Weights of a small transformer language model.
Size: 14 layers, vocabulary 1024.
Architecture: RMSNorm before each block, rotary positions, normalized queries and keys.
Training: a variant of Adam for these matrices, 730M tokens.
Each number is 50 + 10 x the weight over the matrix's rms, rounded and kept within 0 to 99. Layers, rows and columns count from 0.

# layer 7 MLP gate, 704x256, rms 0.114, rows 219-227, columns 128-255
40 54 54 31 52 41 50 48 52 66 39 59 36 58 32 13 55 52 53 52 42 36 29 58 39 55 58 63 39 50 28 49 34 46 39 49 56 58 33 45 48 35 36 45 42 50 35 63 55 61 55 59 31 51 53 53 41 40 47 65 49 44 58 58 40 56 41 41 53 63 52 42 47 57 34 41 67 55 40 48 52 39 40 49 62 41 55 57 47 59 66 48 53 38 38 51 24 27 54 65 57 63 46 72 53 27 51 60 37 32 47 45 46 27 66 48 45 53 60 58 64 56 49 48 45 52 38 64
46 43 70 61 53 40 47 68 60 51 50 46 45 52 58 66 53 31 57 52 44 37 46 39 48 42 42 49 47 57 43 33 33 49 67 42 42 49 53 45 39 54 54 49 58 42 47 44 58 72 67 61 46 36 55 53 34 48 48 28 57 50 38 44 64 57 34 49 41 50 43 45 79 42 29 51 57 49 47 64 38 58 38 34 75 42 66 38 49 53 46 38 47 47 53 65 51 45 63 51 63 56 63 64 48 45 46 47 47 52 59 67 53 44 33 36 59 72 54 65 55 45 55 71 65 48 50 61
68 32 50 44 32 39 55 41 55 41 65 45 45 38 55 41 35 47 40 59 47 54 36 59 62 53 55 65 41 46 47 49 65 54 67 47 54 56 59 57 53 50 45 57 22 60 57 50 30 41 42 52 40 68 59 45 54 45 51 54 54 49 54 54 74 53 53 49 56 52 45 53 74 49 55 50 39 47 33 43 51 76 59 39 54 60 40 60 58 65 54 56 51 59 55 39 39 63 53 49 56 30 50 69 27 49 40 45 47 47 43 53 45 48 67 55 49 34 52 53 41 44 46 43 44 51 38 55
53 62 49 55 46 65 50 44 48 53 34 50 63 34 45 45 55 65 55 47 51 55 46 49 53 59 55 52 52 44 41 43 51 41 51 41 42 55 46 62 45 41 41 51 47 57 62 46 39 47 54 39 42 53 50 34 39 48 37 36 51 55 72 45 48 33 29 45 51 61 45 46 39 58 37 51 50 46 59 42 62 64 60 63 54 38 53 62 39 47 50 75 66 55 59 58 53 45 43 53 56 52 39 49 48 54 40 57 37 66 70 42 42 47 45 40 59 44 44 52 59 44 58 65 43 52 74 43
68 46 62 37 49 56 51 70 47 51 40 64 65 49 47 55 55 42 40 35 51 48 54 53 45 52 57 61 50 59 44 65 31 34 48 43 33 56 27 56 30 59 62 64 60 36 43 63 46 51 48 19 33 14 50 48 53 35 66 45 59 70 46 36 50 61 48 39 42 37 62 34 39 42 69 48 48 41 30 56 48 54 31 49 46 41 42 64 41 47 64 54 41 54 49 60 59 52 56 51 65 42 35 57 56 61 43 36 42 62 47 61 61 47 47 54 71 67 42 61 59 47 57 44 52 46 44 40
33 67 47 74 39 33 45 55 44 57 45 38 42 53 62 30 54 60 20 46 36 70 54 61 48 69 56 67 57 31 50 66 59 42 41 50 58 50 55 66 56 54 41 50 43 46 62 58 54 73 52 29 51 57 37 46 62 53 63 48 65 52 40 47 58 55 61 53 51 67 57 42 65 55 48 56 36 70 67 47 61 55 58 36 55 44 46 47 49 34 47 74 57 31 47 77 58 55 47 48 47 68 35 66 44 27 36 43 48 56 34 50 51 58 41 42 41 42 55 56 37 51 53 34 30 58 39 53
45 57 39 44 37 55 42 53 28 43 45 45 49 61 62 40 59 39 31 46 55 59 52 43 40 49 60 64 52 47 51 57 54 44 60 50 65 51 42 57 50 48 47 44 51 60 65 61 49 65 50 57 41 44 41 52 36 57 42 61 49 53 45 54 60 62 47 72 41 72 55 48 43 48 44 62 42 53 54 49 54 49 50 40 77 41 38 47 39 54 76 59 45 54 60 64 56 62 39 46 59 53 56 42 59 56 56 32 53 51 37 40 67 55 43 49 46 48 63 58 57 61 50 43 56 50 57 36
61 34 62 55 40 60 59 48 51 37 57 63 47 44 61 53 44 46 49 68 58 37 45 44 66 54 53 42 54 47 49 51 44 43 34 54 41 72 49 58 56 41 52 60 36 49 60 54 36 60 37 41 47 62 58 67 63 66 36 34 51 55 32 41 51 54 35 57 50 46 54 44 49 51 51 56 61 55 37 37 46 35 35 31 36 49 35 64 51 39 52 46 43 62 57 60 49 57 45 54 47 32 52 54 54 58 63 41 55 40 61 45 40 52 45 60 52 51 50 27 58 36 47 48 41 66 38 40
52 67 50 66 39 63 50 48 41 54 53 54 58 41 69 46 55 64 40 48 36 54 76 42 45 50 48 57 45 32 51 83 60 44 49 51 72 47 45 66 40 34 32 63 48 38 64 64 67 56 55 42 44 50 40 49 43 65 58 46 68 47 44 54 54 41 68 62 42 65 65 34 61 54 54 69 33 68 64 45 47 53 42 56 49 51 47 45 41 39 64 63 40 53 59 68 38 41 33 44 55 62 24 53 50 33 43 46 46 53 39 55 54 58 48 32 43 48 68 56 57 51 43 42 34 55 41 41
# layer 7 MLP up, 704x256, rms 0.114, rows 219-227, columns 128-255
51 32 45 53 60 55 52 52 55 49 49 43 47 66 51 48 48 67 69 60 53 43 56 59 62 58 56 59 45 39 32 49 41 48 50 43 37 42 62 46 58 43 41 33 41 44 54 59 44 56 62 59 41 39 50 50 68 44 49 59 62 60 42 59 51 31 33 53 56 62 47 37 40 39 57 73 60 58 39 53 42 57 54 47 55 51 40 46 56 59 40 41 55 75 36 37 30 34 59 58 48 37 68 59 59 48 38 62 41 43 45 59 48 39 65 62 37 43 51 47 53 40 66 64 47 57 44 58
45 51 46 52 47 49 44 39 46 54 54 55 51 44 58 48 54 38 47 59 58 50 57 54 57 58 57 46 47 60 33 26 61 39 49 41 52 56 46 54 68 55 57 40 49 36 36 59 62 34 47 44 37 40 46 61 79 61 55 71 45 30 41 46 55 52 45 36 44 35 48 48 39 54 55 48 51 55 29 46 59 43 52 60 36 40 56 57 54 41 40 51 38 29 36 34 59 66 49 51 48 47 46 40 44 50 46 46 60 49 51 47 46 61 50 58 45 26 58 47 52 58 65 43 23 30 41 36
53 63 61 49 47 33 58 49 40 50 47 50 57 39 39 55 42 41 48 37 50 61 53 53 63 51 44 53 44 44 56 68 42 38 50 49 50 45 43 60 44 53 59 49 50 56 54 50 41 56 43 66 51 76 36 65 43 49 62 28 53 54 32 45 42 64 47 45 51 52 33 62 46 65 65 49 48 48 44 35 67 52 60 66 51 35 55 51 49 44 43 39 70 50 35 38 59 58 48 47 38 40 54 36 43 53 66 49 42 38 34 36 58 54 34 58 58 52 39 49 30 41 63 42 29 65 47 55
31 52 37 46 40 55 35 41 58 56 44 53 40 45 45 42 48 47 62 51 53 64 49 64 36 59 54 53 51 61 66 48 54 36 39 46 56 51 67 54 64 40 61 42 49 51 50 36 59 42 52 40 50 22 56 41 54 33 43 49 44 50 59 33 36 29 53 49 45 50 68 55 32 65 43 49 49 48 59 27 41 46 24 71 46 50 47 55 53 45 42 65 65 69 66 64 57 41 66 41 39 58 55 53 63 44 37 64 60 61 73 33 49 45 61 34 48 42 33 41 54 55 73 47 41 40 57 36
61 60 43 43 45 52 59 53 37 46 58 54 45 52 53 50 42 39 68 40 61 65 23 40 47 56 57 45 69 58 58 46 46 60 52 60 48 59 44 59 49 38 51 44 36 35 59 49 48 33 48 45 51 57 58 60 47 32 37 58 48 46 78 55 53 49 58 43 52 51 48 35 62 42 39 39 36 48 44 39 39 56 55 64 58 63 59 60 62 52 53 49 61 47 39 69 47 41 36 36 46 77 67 53 45 53 54 50 40 52 28 61 48 32 42 33 58 47 26 56 54 52 56 44 27 57 45 62
60 32 59 25 64 57 45 80 78 35 53 32 52 47 27 64 34 54 61 39 55 21 49 70 76 56 54 38 53 63 43 43 24 56 21 52 38 62 55 49 49 68 49 58 57 60 40 44 44 33 55 43 41 71 61 16 46 51 45 42 27 73 48 39 33 49 29 35 45 39 32 38 40 45 54 45 59 39 40 43 69 23 59 67 54 70 39 54 75 47 45 33 46 59 40 35 49 49 60 56 31 40 35 30 30 42 45 43 43 33 64 38 53 35 32 66 57 65 36 56 48 48 49 67 46 47 53 58
50 48 59 69 54 46 47 43 36 64 48 44 44 53 59 57 47 60 63 63 33 44 46 59 57 47 37 49 50 44 59 33 44 77 45 43 54 58 50 49 39 46 43 65 60 38 36 45 59 47 51 36 51 51 57 60 63 48 72 31 73 50 61 37 49 51 55 36 55 35 40 50 68 46 44 32 55 50 45 63 49 45 39 70 47 69 61 39 57 51 47 52 70 51 53 55 55 58 45 64 44 51 52 72 45 39 37 53 53 57 68 67 33 52 49 46 45 49 32 49 54 59 63 50 47 51 48 64
45 60 52 60 32 38 60 47 58 36 47 40 56 42 84 50 57 53 48 56 47 53 60 47 55 54 47 60 42 48 49 59 60 50 42 43 53 55 65 58 46 37 34 47 53 49 57 53 42 66 34 51 44 44 49 58 43 47 41 36 62 59 60 50 57 71 45 46 44 50 53 57 65 61 65 59 42 57 47 48 55 72 33 59 42 45 42 55 56 53 52 59 47 54 58 43 54 47 37 46 59 32 44 51 46 57 37 39 55 57 47 42 50 60 56 55 48 58 34 53 57 46 43 49 39 57 44 55
54 43 60 21 72 59 29 75 49 47 48 56 40 42 34 74 67 48 64 43 54 25 52 56 53 38 57 33 38 59 39 40 36 63 36 41 39 43 40 58 59 50 47 54 59 56 33 42 58 47 55 53 41 55 53 35 35 52 58 28 29 36 57 54 32 56 45 39 61 48 38 47 39 47 61 42 64 41 34 51 72 28 34 54 46 63 44 55 60 37 53 36 43 41 50 40 15 57 45 48 58 48 53 39 22 49 54 40 56 30 68 36 37 13 46 55 54 65 39 55 54 56 44 65 63 45 65 76
# layer 7 MLP down (transposed), 704x256, rms 0.106, rows 219-226, columns 128-255
63 63 40 56 46 51 58 57 43 60 52 54 41 47 56 64 38 52 57 42 52 47 48 62 54 54 55 41 45 63 56 47 65 47 49 43 46 39 49 43 57 50 52 39 63 41 54 55 49 45 56 51 56 66 69 61 40 70 54 42 68 51 44 55 64 60 26 54 43 32 57 51 53 37 63 53 33 38 44 60 56 57 54 54 31 43 54 65 49 44 55 60 30 46 48 66 67 73 68 49 35 42 40 38 77 51 55 40 43 52 60 53 38 48 37 58 63 63 50 52 58 46 43 54 49 45 49 50
25 43 68 44 47 49 63 64 55 56 37 42 35 44 50 42 50 43 63 42 52 58 38 41 47 60 54 49 56 47 60 42 37 68 60 39 45 53 39 44 32 52 47 52 52 52 42 48 40 54 54 61 65 54 55 35 27 51 50 33 54 62 51 53 44 34 49 52 37 69 55 46 59 60 39 55 44 59 56 53 48 53 54 36 66 49 57 50 44 58 53 46 51 57 53 65 59 55 40 46 50 48 66 56 47 35 51 47 38 51 45 43 50 49 35 47 51 67 50 63 54 32 45 58 66 61 38 50
48 41 34 55 48 60 45 59 52 49 51 43 47 68 49 65 64 52 67 52 62 43 62 42 40 41 45 34 49 51 47 41 49 49 65 46 52 31 66 47 48 43 65 54 40 36 60 44 54 61 59 42 42 30 46 59 47 47 52 54 48 51 64 56 37 52 33 48 63 65 58 46 77 47 64 63 52 51 52 47 44 50 54 44 56 34 51 46 47 39 55 53 44 67 60 47 39 63 58 41 51 51 46 52 39 34 52 44 57 58 66 57 57 39 56 40 40 46 42 39 59 63 42 48 50 54 59 53
43 39 63 32 58 50 59 40 55 53 58 55 50 60 50 56 49 42 35 33 45 55 59 52 54 34 47 61 56 55 60 57 54 33 54 50 37 43 48 53 67 45 59 44 57 33 50 36 57 48 40 48 41 58 63 51 49 59 49 53 34 47 59 49 49 38 61 45 59 60 57 55 41 47 41 42 52 62 41 51 49 51 48 59 51 34 48 51 58 45 58 47 40 50 49 43 51 62 56 35 42 53 55 56 74 56 60 61 50 58 47 70 59 58 50 44 59 35 51 49 55 53 66 53 43 60 53 44
35 44 59 55 46 63 60 28 48 26 40 53 49 61 37 44 50 41 38 67 46 53 42 71 44 66 63 43 47 48 37 45 60 38 50 56 39 48 58 44 62 33 42 36 56 65 56 51 42 46 52 43 41 70 39 58 60 60 57 59 45 31 14 63 46 57 48 55 43 53 53 38 57 40 37 54 33 53 36 40 47 37 49 59 40 46 46 47 51 63 42 38 51 71 42 52 46 53 57 60 35 71 72 32 61 41 68 62 57 44 62 52 50 62 54 59 36 39 49 60 41 42 35 46 33 65 70 48
69 38 69 35 54 58 51 66 49 47 53 53 62 31 42 58 46 46 48 38 54 46 39 67 53 42 59 38 43 52 51 38 39 54 48 50 54 52 45 49 47 54 37 46 55 59 45 43 51 34 74 45 42 62 49 40 44 46 41 49 35 50 47 44 35 51 39 47 50 56 31 46 40 45 62 35 52 52 40 42 49 40 57 59 46 65 53 60 57 52 47 32 52 58 53 33 05 40 50 57 53 45 53 37 58 68 52 42 56 51 65 46 58 14 47 54 48 57 46 59 68 52 43 50 50 56 60 57
36 54 42 47 51 63 47 52 42 64 45 43 34 57 57 52 59 50 52 61 45 54 54 59 33 40 47 56 59 56 45 47 34 51 47 44 57 44 62 67 53 38 53 52 55 35 39 57 60 49 45 24 45 49 53 54 56 56 58 42 59 45 54 41 39 50 59 51 60 53 46 29 68 62 57 43 57 51 39 67 51 46 42 67 67 61 41 33 42 55 50 56 64 37 56 48 34 58 31 62 47 54 45 56 61 41 48 50 51 50 45 49 45 33 58 50 50 43 52 60 49 60 61 45 43 61 36 62
64 38 62 45 53 59 37 41 41 43 40 48 40 50 19 54 53 44 54 48 75 59 42 66 43 49 43 45 57 49 48 39 38 42 49 48 56 59 63 53 54 53 52 57 60 52 48 52 52 50 55 45 51 54 52 39 49 45 49 55 52 61 33 58 50 54 53 58 50 60 52 44 42 45 64 42 67 49 72 46 54 29 37 51 62 33 49 54 47 53 43 61 44 61 49 49 63 49 58 45 58 62 49 41 65 53 69 52 63 37 51 39 45 50 44 36 53 50 53 37 54 51 49 56 71 42 54 37